From a checkpoint of a small transformer trained on Wikipedia: 7215 steps.
Each number is 500 + 50 x the weight over its row's rms, rounded and kept within 0 to 999. Layers, rows and columns count from 0. Numbers have three digits each. The size before them is the row's rms in percent of the matrix's.

# down: layer 5 MLP down (transposed), 1024x256, rms 0.051, rows 453-499, columns 0-63
# up: layer 5 MLP up, 1024x256, rms 0.051, rows 454-499, columns 0-63
down453 102:617569464482643523500501561501454527408477504460517478479550532501468448469496429520518434551570510472508451571500512481489503479503457569573573532499459477479413512472614509552474486512485471
up454 099:417514421525493503377460437534505476518528509521524510499468562539546464515526476477509444530624485477504396525468538558527498531521541434512453432395518557504564497482408525547456580556518593
down454 099:498534560516566549553602514437550461548410462510477471503499445563550474493513528545592537479527524507467520377543447455484511479516562477513613537554509485514493533491527532381533552449491468
up455 099:438651538498522454453465493425480468528505414514571499489526467470553534479535558494528479565478505479574649511566487542549571469466523461451391429437486510529413527599539510569506524574540423
down455 099:469448430490546445547455415550476502521468602504465537541504521455488496480473452529431579471556511556539444513505544501560460429566428561456517530587523522551484499526413439447486497462546535
up456 110:445557451468493463451539512468484437427483501548528484531547545586506463484409464463459446634457500558528444496524530500538427524530539474530515473480513487453476454559550478474593459387485533
down456 105:469425537538487515473485570577512473521556470426486585525459500506529544519556447520508537466465542430525510519474537421493494482441482479476521551403470459508496372460487482517526553513547534
up457 110:433533467464486478442594474502511511592471503440496473493453467488497525517533569459523494474505465500453476508488561432460574563522438529498457478509503520521528555501515501491462491563517522
down457 105:609493489500541536594445580537425510563523474532525537494464495627483496462522432482430567535476638531450559447610475475567462446458506417531511526459490525523459523505477432492473424469497549
up458 099:505424588522508513473428465478488533497589509481456457590493471474563487481494567508505522489490501560538420488505483491524625449556548510464573577485637598607507499465490500511462498498574499
down458 096:483529459420481432570462469494534562601474486548557531455511632522537498465426422537460512542545518486461522441447569478471372538532462442515450460536424468453453415469511539482426450412464498
up459 101:467466580424504477422465541512475421476493511554455537540496591416533582498430503513552517516441514459509476510503390558432584572610454532485453509513568541461510481554434564508492475512478524
down459 104:555524401462468524522449516577530515502471434501490468499446504643467495471560533481473507457457500482407549488492609450556457509500453498473577496514403463554586485462486450520543522434494400
up460 098:462487492423552493424442478454569480454499470510436557489492547472528456506414437547509530488463516357484548494456518421521529521494586546557504604487535485440454441594536467541504480621561501
down460 100:494528515553438514478513547451470627532488525542535491482503494406383519538510459442546411439505384517574489521500535551488516475420415464476397469473435506494614549427480514532558473537356477
up461 097:531534440509443585467509446432433557517465462509495527472493514543425549477517510538590487467502461429439505446468452496477490501526529401343465592509569478478638513673498406462485531455552468
down461 099:414471545555515493498605552477540503453582493521595481552433512432513400491572452454455532455499528520515475499581626566523472587466459535608529444436344586422478499470505585490497503513559401
up462 101:581520561440466444609600490502539495557445590503530522419504480485487523436532587545559480494601468563544543475485538508558436529494446481473476510405538578483415465500478452519427497515467625
down462 098:462517439580457498388499463540497529542535503585495488518552575632494530481472442427407474495503455497440458477537493448368490496555519481481481567571393449508647602498514510500589448451563494
up463 095:591539414567510561525441533525556486511501526572389503485493511430468480467464489493472526515481549469492589548554533532534475546525414454486525456584502494528555480458534459515546408347423580
down463 097:428433515481528523536474450464419521394509540409578466455489566486476592559460480580487505479591454452456480522492510541393552437523488625538575419600560526451465569551518584486474520502482478
up464 104:507476461520587505307410445522502450449535528458540481573581524538511565591519477443505586499484453560468481437462499468570490497484580457472468518497509459578580474389567535460546482545539461
down464 107:523504397466471547566494502438583579592420456473515459505458492491490411512503560606488497528506563497461511474512569534555532512464510482531446562515544519459483464440460434513491409441538560
up465 101:435527523463542438566482517631461553425438457528499526503519482447526575507488575555514455501575495468515499571428638473479466448443549452431492538538509481564483515580457488484402477511593492
down465 103:558494466580402433478517485457548429570471511450463429463499564600492389504523514432544499444481517469525581492560482509477410552554392560549553441431575510453542515469559491462559468508454578
up466 099:492537486442491558513533476489528543504556501524430445456609526549500509572480438427477412544453450603554544414493591473536459417532524549509442540537490449561508394558492493502539518410523457
down466 102:478455543454465426524460545517606488483524414488531534420396429479425472443535561569470548438566488491502428557524501520516465594447430438550467434448504499467486585543468560490463507541494474
up467 096:491519442463531527354589457523545512557545447444510537509505512457403516501502532520525477481472483519454433592388528438411565489456491461500486611528494484479566518448594442480421467426511499
down467 100:522575562493496451610404559472443467467460524461539443499498469527573463518534471527529474463519459568426596491674457614501518501530506553446388422547523505607477482516437582485498526542501495
up468 106:498468570425448605463463523474492445481589506497477490493399471462471497491532515454482468610463471420561594558538521530494493479487424451599497489527525533527442492523560511433475577547474484
down468 109:506515587474450495549447466514401435522444533549490504485535407525514528523511484471499493499498602583475460454474477465478568495554569442464407461464517566488562552438454404492445409392573509
up469 103:484535582517518502471568387431553482443479466481468487509467415517508621534464589551539431400490471444512456555474470555543498472465423541395461465490555522634632623490403435511520484398475450
down469 104:535498468575485545494511564575502526582580497505498503510507577520476430495527474394535574551507463571537508452491525514416482473521574486553453493462426539549455439501546541502446510561422525
up470 090:497486497523489496419510477561498500499509533498530480501501490469534577387569447578576495438544510546497594493440478493549455541426581502436541549533563463551448423467370524498565484509530556
down470 091:486468515458520459584436455454551507527461473516461424503375459447498556604474521458561525601499519400478498523564587523476551519555465464526497424495511512482529538439555492547396542522530435
up471 105:455447456516512472479492586487516528423509478425555474547436516490428519576439554441470499530519545468495559561498452533506521471536533489471474521550537438498469450519531487615546467485417562
down471 104:549490429481451510538516444494505470523468524532543478508520500440534445514514464490497555438532466624555473406465523462521521604529494479612488476559462574559565551527514455382617567477502503
up472 099:483517456601526539483483488532607482469477539445467545561561526502490523555494500469453542529472505551500433464477601453559493562507470504515506444477531537493578474412579518412516618432482567
down472 094:512437488433427505516423540519464546494486530511426412512408549528519572539523502626554501470495561455550595464510465605474487364466445553529495558403486508516475507537396501614462402540528514
up473 097:497405442434523573451418475565551453437512424558541525526499502466413477460478446405478635449525516497359471433514421543480582461573591440448488530506521487485542482541485545501613492499539512
down473 099:478599523491509474506542564500489490556491526444536474503467500453636548494494594565514380512464441523569478535448608497526380532456411470594468538535506537517525506339533550485375399510473503
up474 105:590428421498548591453562483369469469492492531505426433561552598495463595489617520613548514481474454543438493570521477463435507407476543479515515416493497492462395555508491506528465438403521513
down474 105:494457479516508513408535461534538450459530518470542545487529470489484396469479504602556470544542518521483533474439562469572501537529528406443460594522515392526589388529520559475442508484512530
up475 103:476503466486562416456507524462455518577500454386472471458579481520421503547417556555480428444550503511466567584443539521547480553510502450532524482567498490570505527489559519452512464539565555
down475 098:450513576465498557561524528440485501426491539569478462517500486562527566499446518424503572545473579464553521468483503451499552439496448542549503485454470550514507577558462444519487588488482394
up476 085:479607501466462503589497517408493502586520519516534450496449493555571479548502391484604498421519579580484549525515509563414466440494539515482493431500531475557555583480470521451482576558529527
down476 083:428514506456420502522505509549499396412436511479472465525502465462567435498487531494444507572471449567517511474386486376567511483501512518493508618502466508488520456493459514580518465493458347
up477 096:439463485433450611382472503517448505419508478484480424519538584566592520530486404611466524544446418429425456480501427520533438533479417566520480538623507514472455555570529584495465546486528459
down477 096:420481498565486540504599459545563567466536425446524519512507432553401407470577560483583475479546593521612552519516522418448524561443635401422510422372569511501594525453493439444636520451461551
up478 107:471503620542415394479442476423536566493481492452413582426454481518453475443472430530559404511522529516535584520464519496539496438498510518514489510466550522490566516512512480447377444496501455
down478 108:454540532508509553630581506518514405588431484541547463549525445500485508504547500496474664413473468452431509530520539467509471530448513548571542449569535500535448465538421501546534533517524552
up479 096:524521534543504475422527490490534487486458481590502566500472508544458464520533444546560388541506528516501494559455516476463482483501471529425432515465461541401516492510460495510478510527509562
down479 097:463544464459462461547494507450497528523462478507499485562567490493470650463524615454563509454489554524544474489502504444535428511510469535553446419398580483536496479529503534489461496423532455
up480 109:520455490500488561537491498448540582502569480475506428534527561556461531593466504513491451471516505543566563478500472500613471478494497553559517587488425517481497543442490610531546522608568449
down480 105:414455540457496567475486449446474455463452511479465574561579459508488477482480522536547502590479500414412411435550499502418503451506538527459484503483541475530561486478495475463522422499505521
up481 106:474505370498496496498526416511511564443459595521479424509497565503445512466441526516568575557394481567443462528533626476438568548523550537493585440562544380502488467466533517389417552548512441
down481 105:388446555489463392508464572474485539480508440499583527440441576416492471450520450523486461503541490474515563429558475586552439478470534497483446480504491550517537474548512435461559534545476521
up482 097:476453538479423523605596496437470487459555482510544474535579474537555564464549508574448554461458433514497407431508406526604474441468499504577463490523436555488504583405499498552532633538448496
down482 100:533543531442554522422406502479488447583473542570434500497567487473500463513485485447542426504549487551451549564478566519493515511520418486469420455464516429559563503524444448394479470487527500
up483 099:461563485499465464546507523604629524531476414497489507534533555480486550512532514504459509459449559427460513570389594413507535556510527513534452504503537492569519393459470460480420493550477553
down483 101:492484540488540566476532389376431438502477496538541503517476559494491477519502533560500530464522485586515454463539488500508515422520466549432545411529470433525478489524442465503494520452541554
up484 096:496565469482459487490457484495414516494478530477597507557474529503409511486444492475508476511551507517504512489552510430519501526509503547521557370396526448453574568481413476526481526545460401
down484 094:531508470459396467521407553530641479525548586540418514458476549560587486505533536425597555552492455553526544439483451539406569484537472518410545547567477504496466427552492544362514500450616486
up485 102:480520529506528444517561382340474499471504451451555565415434498544462543571550483524538546593524584413602612485558453484502481511491478521511488599419491496553472389449517409519547604525620475
down485 098:590474458504489582475484576519569505523598559508477426532540478502470489537454473470540443404442394525473454558397568427485569537542501521485525503458429424418538558392558548510526476472382506
up486 116:484486541464447398510461487454495539491537571458495461578560468467549443574474485501486498450504451513492412429454557428489421504494562428510481462476468580477585424543533517609505548474556404
down486 106:462434482552575567500563504533513421587510487535493500485465501472392610524525502437544471508496477502510516575564490523510555458544371534520455528518509459498470523481504493426578496588492569
up487 101:495485487443449420501520554541610529507487405570474512487537423455526483547554575541572474511498465503520533462496532468518498543421492434526432431535576465545461532509431558515509465410529393
down487 097:601435487543523506491506468436479514438480532448583486501502594518467586503521544577485551469486481535574503473526467466535545575441546540422533626456482559456489434531564407533504508527540562
up488 099:487542579543514501543377537595474504500584495432460482454484486492587527543484496457532492572521465491552563553491468406532468519452484470495506546409593483580475475584524515382429498535515532
down488 103:470544546500589548509553459449488451559404502622484583635547499526449576433495459532491619446426461574464462465563550491501485490547445481513530535545451529457515557422496500505518474481464603
up489 098:480483535495530459480493518479435516594490472543541501481479489507475446527466476532595476466443452438472484489543466564516404556428534618482477506469514512480570504551543439394361608556527533
down489 096:457542457486406522416431480592471511465500471442537547491520506461502608477406546533458547581494608479497458476495472423491506492480485476428505488508518528567451505490491510482623466506521502
up490 095:495524463486532464454527507458550527456477520584471513495585508380341507556530555515436546529576548456549511453442534513494442494400472508436557582475564411554477468465502480500465432553467522
down490 097:537507551434445531529491426547500524442498489481474529504412517498569576475474445435535427594494509445552494518428477512475484538541423504541448498577478564501497495497534554589540572444429467
up491 101:468610399365492569479472513527530431468488421635455565496408520501558486607376505476547420579484596474420447473454512456417585509578508488386455542472503498476619436563431499440484432482565464
down491 103:616483511519546471470522535506436574455558561523595468547555534442461463466555468541528496564499401526520521452553542612581534434495527451577539407418466552482374496478490449570446454549593432
up492 103:510474547501485515562463693428441540575558576490562519510459545572532600482450420530500442512573472481653427414514571577477540563492528506503430452542494493561505459503446574452490568502515481
down492 105:441508492513461498502593426497531459443466526606464463474594462459524457493506619570457552508448494527438581570506556434531481532426551500517565576494541484510548472425475469478503475461483575
up493 104:457543453503556493528453554430366496448457428593410469517494528530531514444491574459526553495446513518532526550547479521541499438571481443456552482621529528518504414498519509571430518574447430
down493 095:528478495528501491508450420535535552452537540513481463582600479512487564552450427525533530563495466446560477488501531525360528506478510537504514482493456429522542469485555544463488554514579555
up494 109:447501483574454462530515432469545482576508502575591508486515500454457485591490513580623475588535426462518546548484453422476459451552461468576544468511469456461524392499432517464499403541557545
down494 098:583484504503463552498534510496490439441428460478510549517530543466595517474479452438376553561430496546500455507505567524487560551517522453438521508463571668515536470550551545512502518442464485
up495 110:472541529443532418529503473550446476539504498566471585496440501492522546566422511598493476522427490526498435519451525494531438510434471544550441466514523500514448518512470514504452524459463485
down495 104:480520472522425517467493451515503471531522509460469485468497618516484485502521501505541514482566450456523515525596493495499533464521516443455494586524491509402543487529521506568553495505556567
up496 118:475526497556502475517486470563546569420564454559517518520481486522559481468500510469505564582442485521487479558517592476452481544478437450471517500502525510355554516600580398463493477388501463
down496 113:590530431498457568452435539506399482414535514440473448519556556525501471427488469494528520535446465505491570450506506591565496445494545439561568477539409405527527470443465533507483499568494547
up497 105:454520563457523532593570470469582569591514499446547495418419467496446476562488493502458403550508618512545554496475532495523450477631520449542505604552504535575429524484540445453503543508553567
down497 104:575532492480495540446508504541410426604553540454546541544500475542549510415511478454507575442499454461502436559485548545530489482500413518581448455482471400511582498471439499623464482469468415
up498 097:531479424462532481566622501553503538495541554578386428477482514553527499517532479594529430472551556587464489486654532494679500471565548478548533541521425516469516506469515511500471475511465461
down498 096:552489562537440544483455443508471513640404412489510559518500521502515556491405572434489524486487476421537608527456451510411481496544432542496458486490484468540503465470495476536513494502527538
up499 109:593485523539459519541512417478538487510483533461591436460495477442466544539476518495437497544497455601572504568535478459556513446468406509489473547482481468414562500566434419580488540483474506
down499 108:428511526535561595488452543538456511539488483517489565563538528528395467563503455470508466555481504468457502523570539409516539411554551472515555545520503441450459465448530473471457526448551538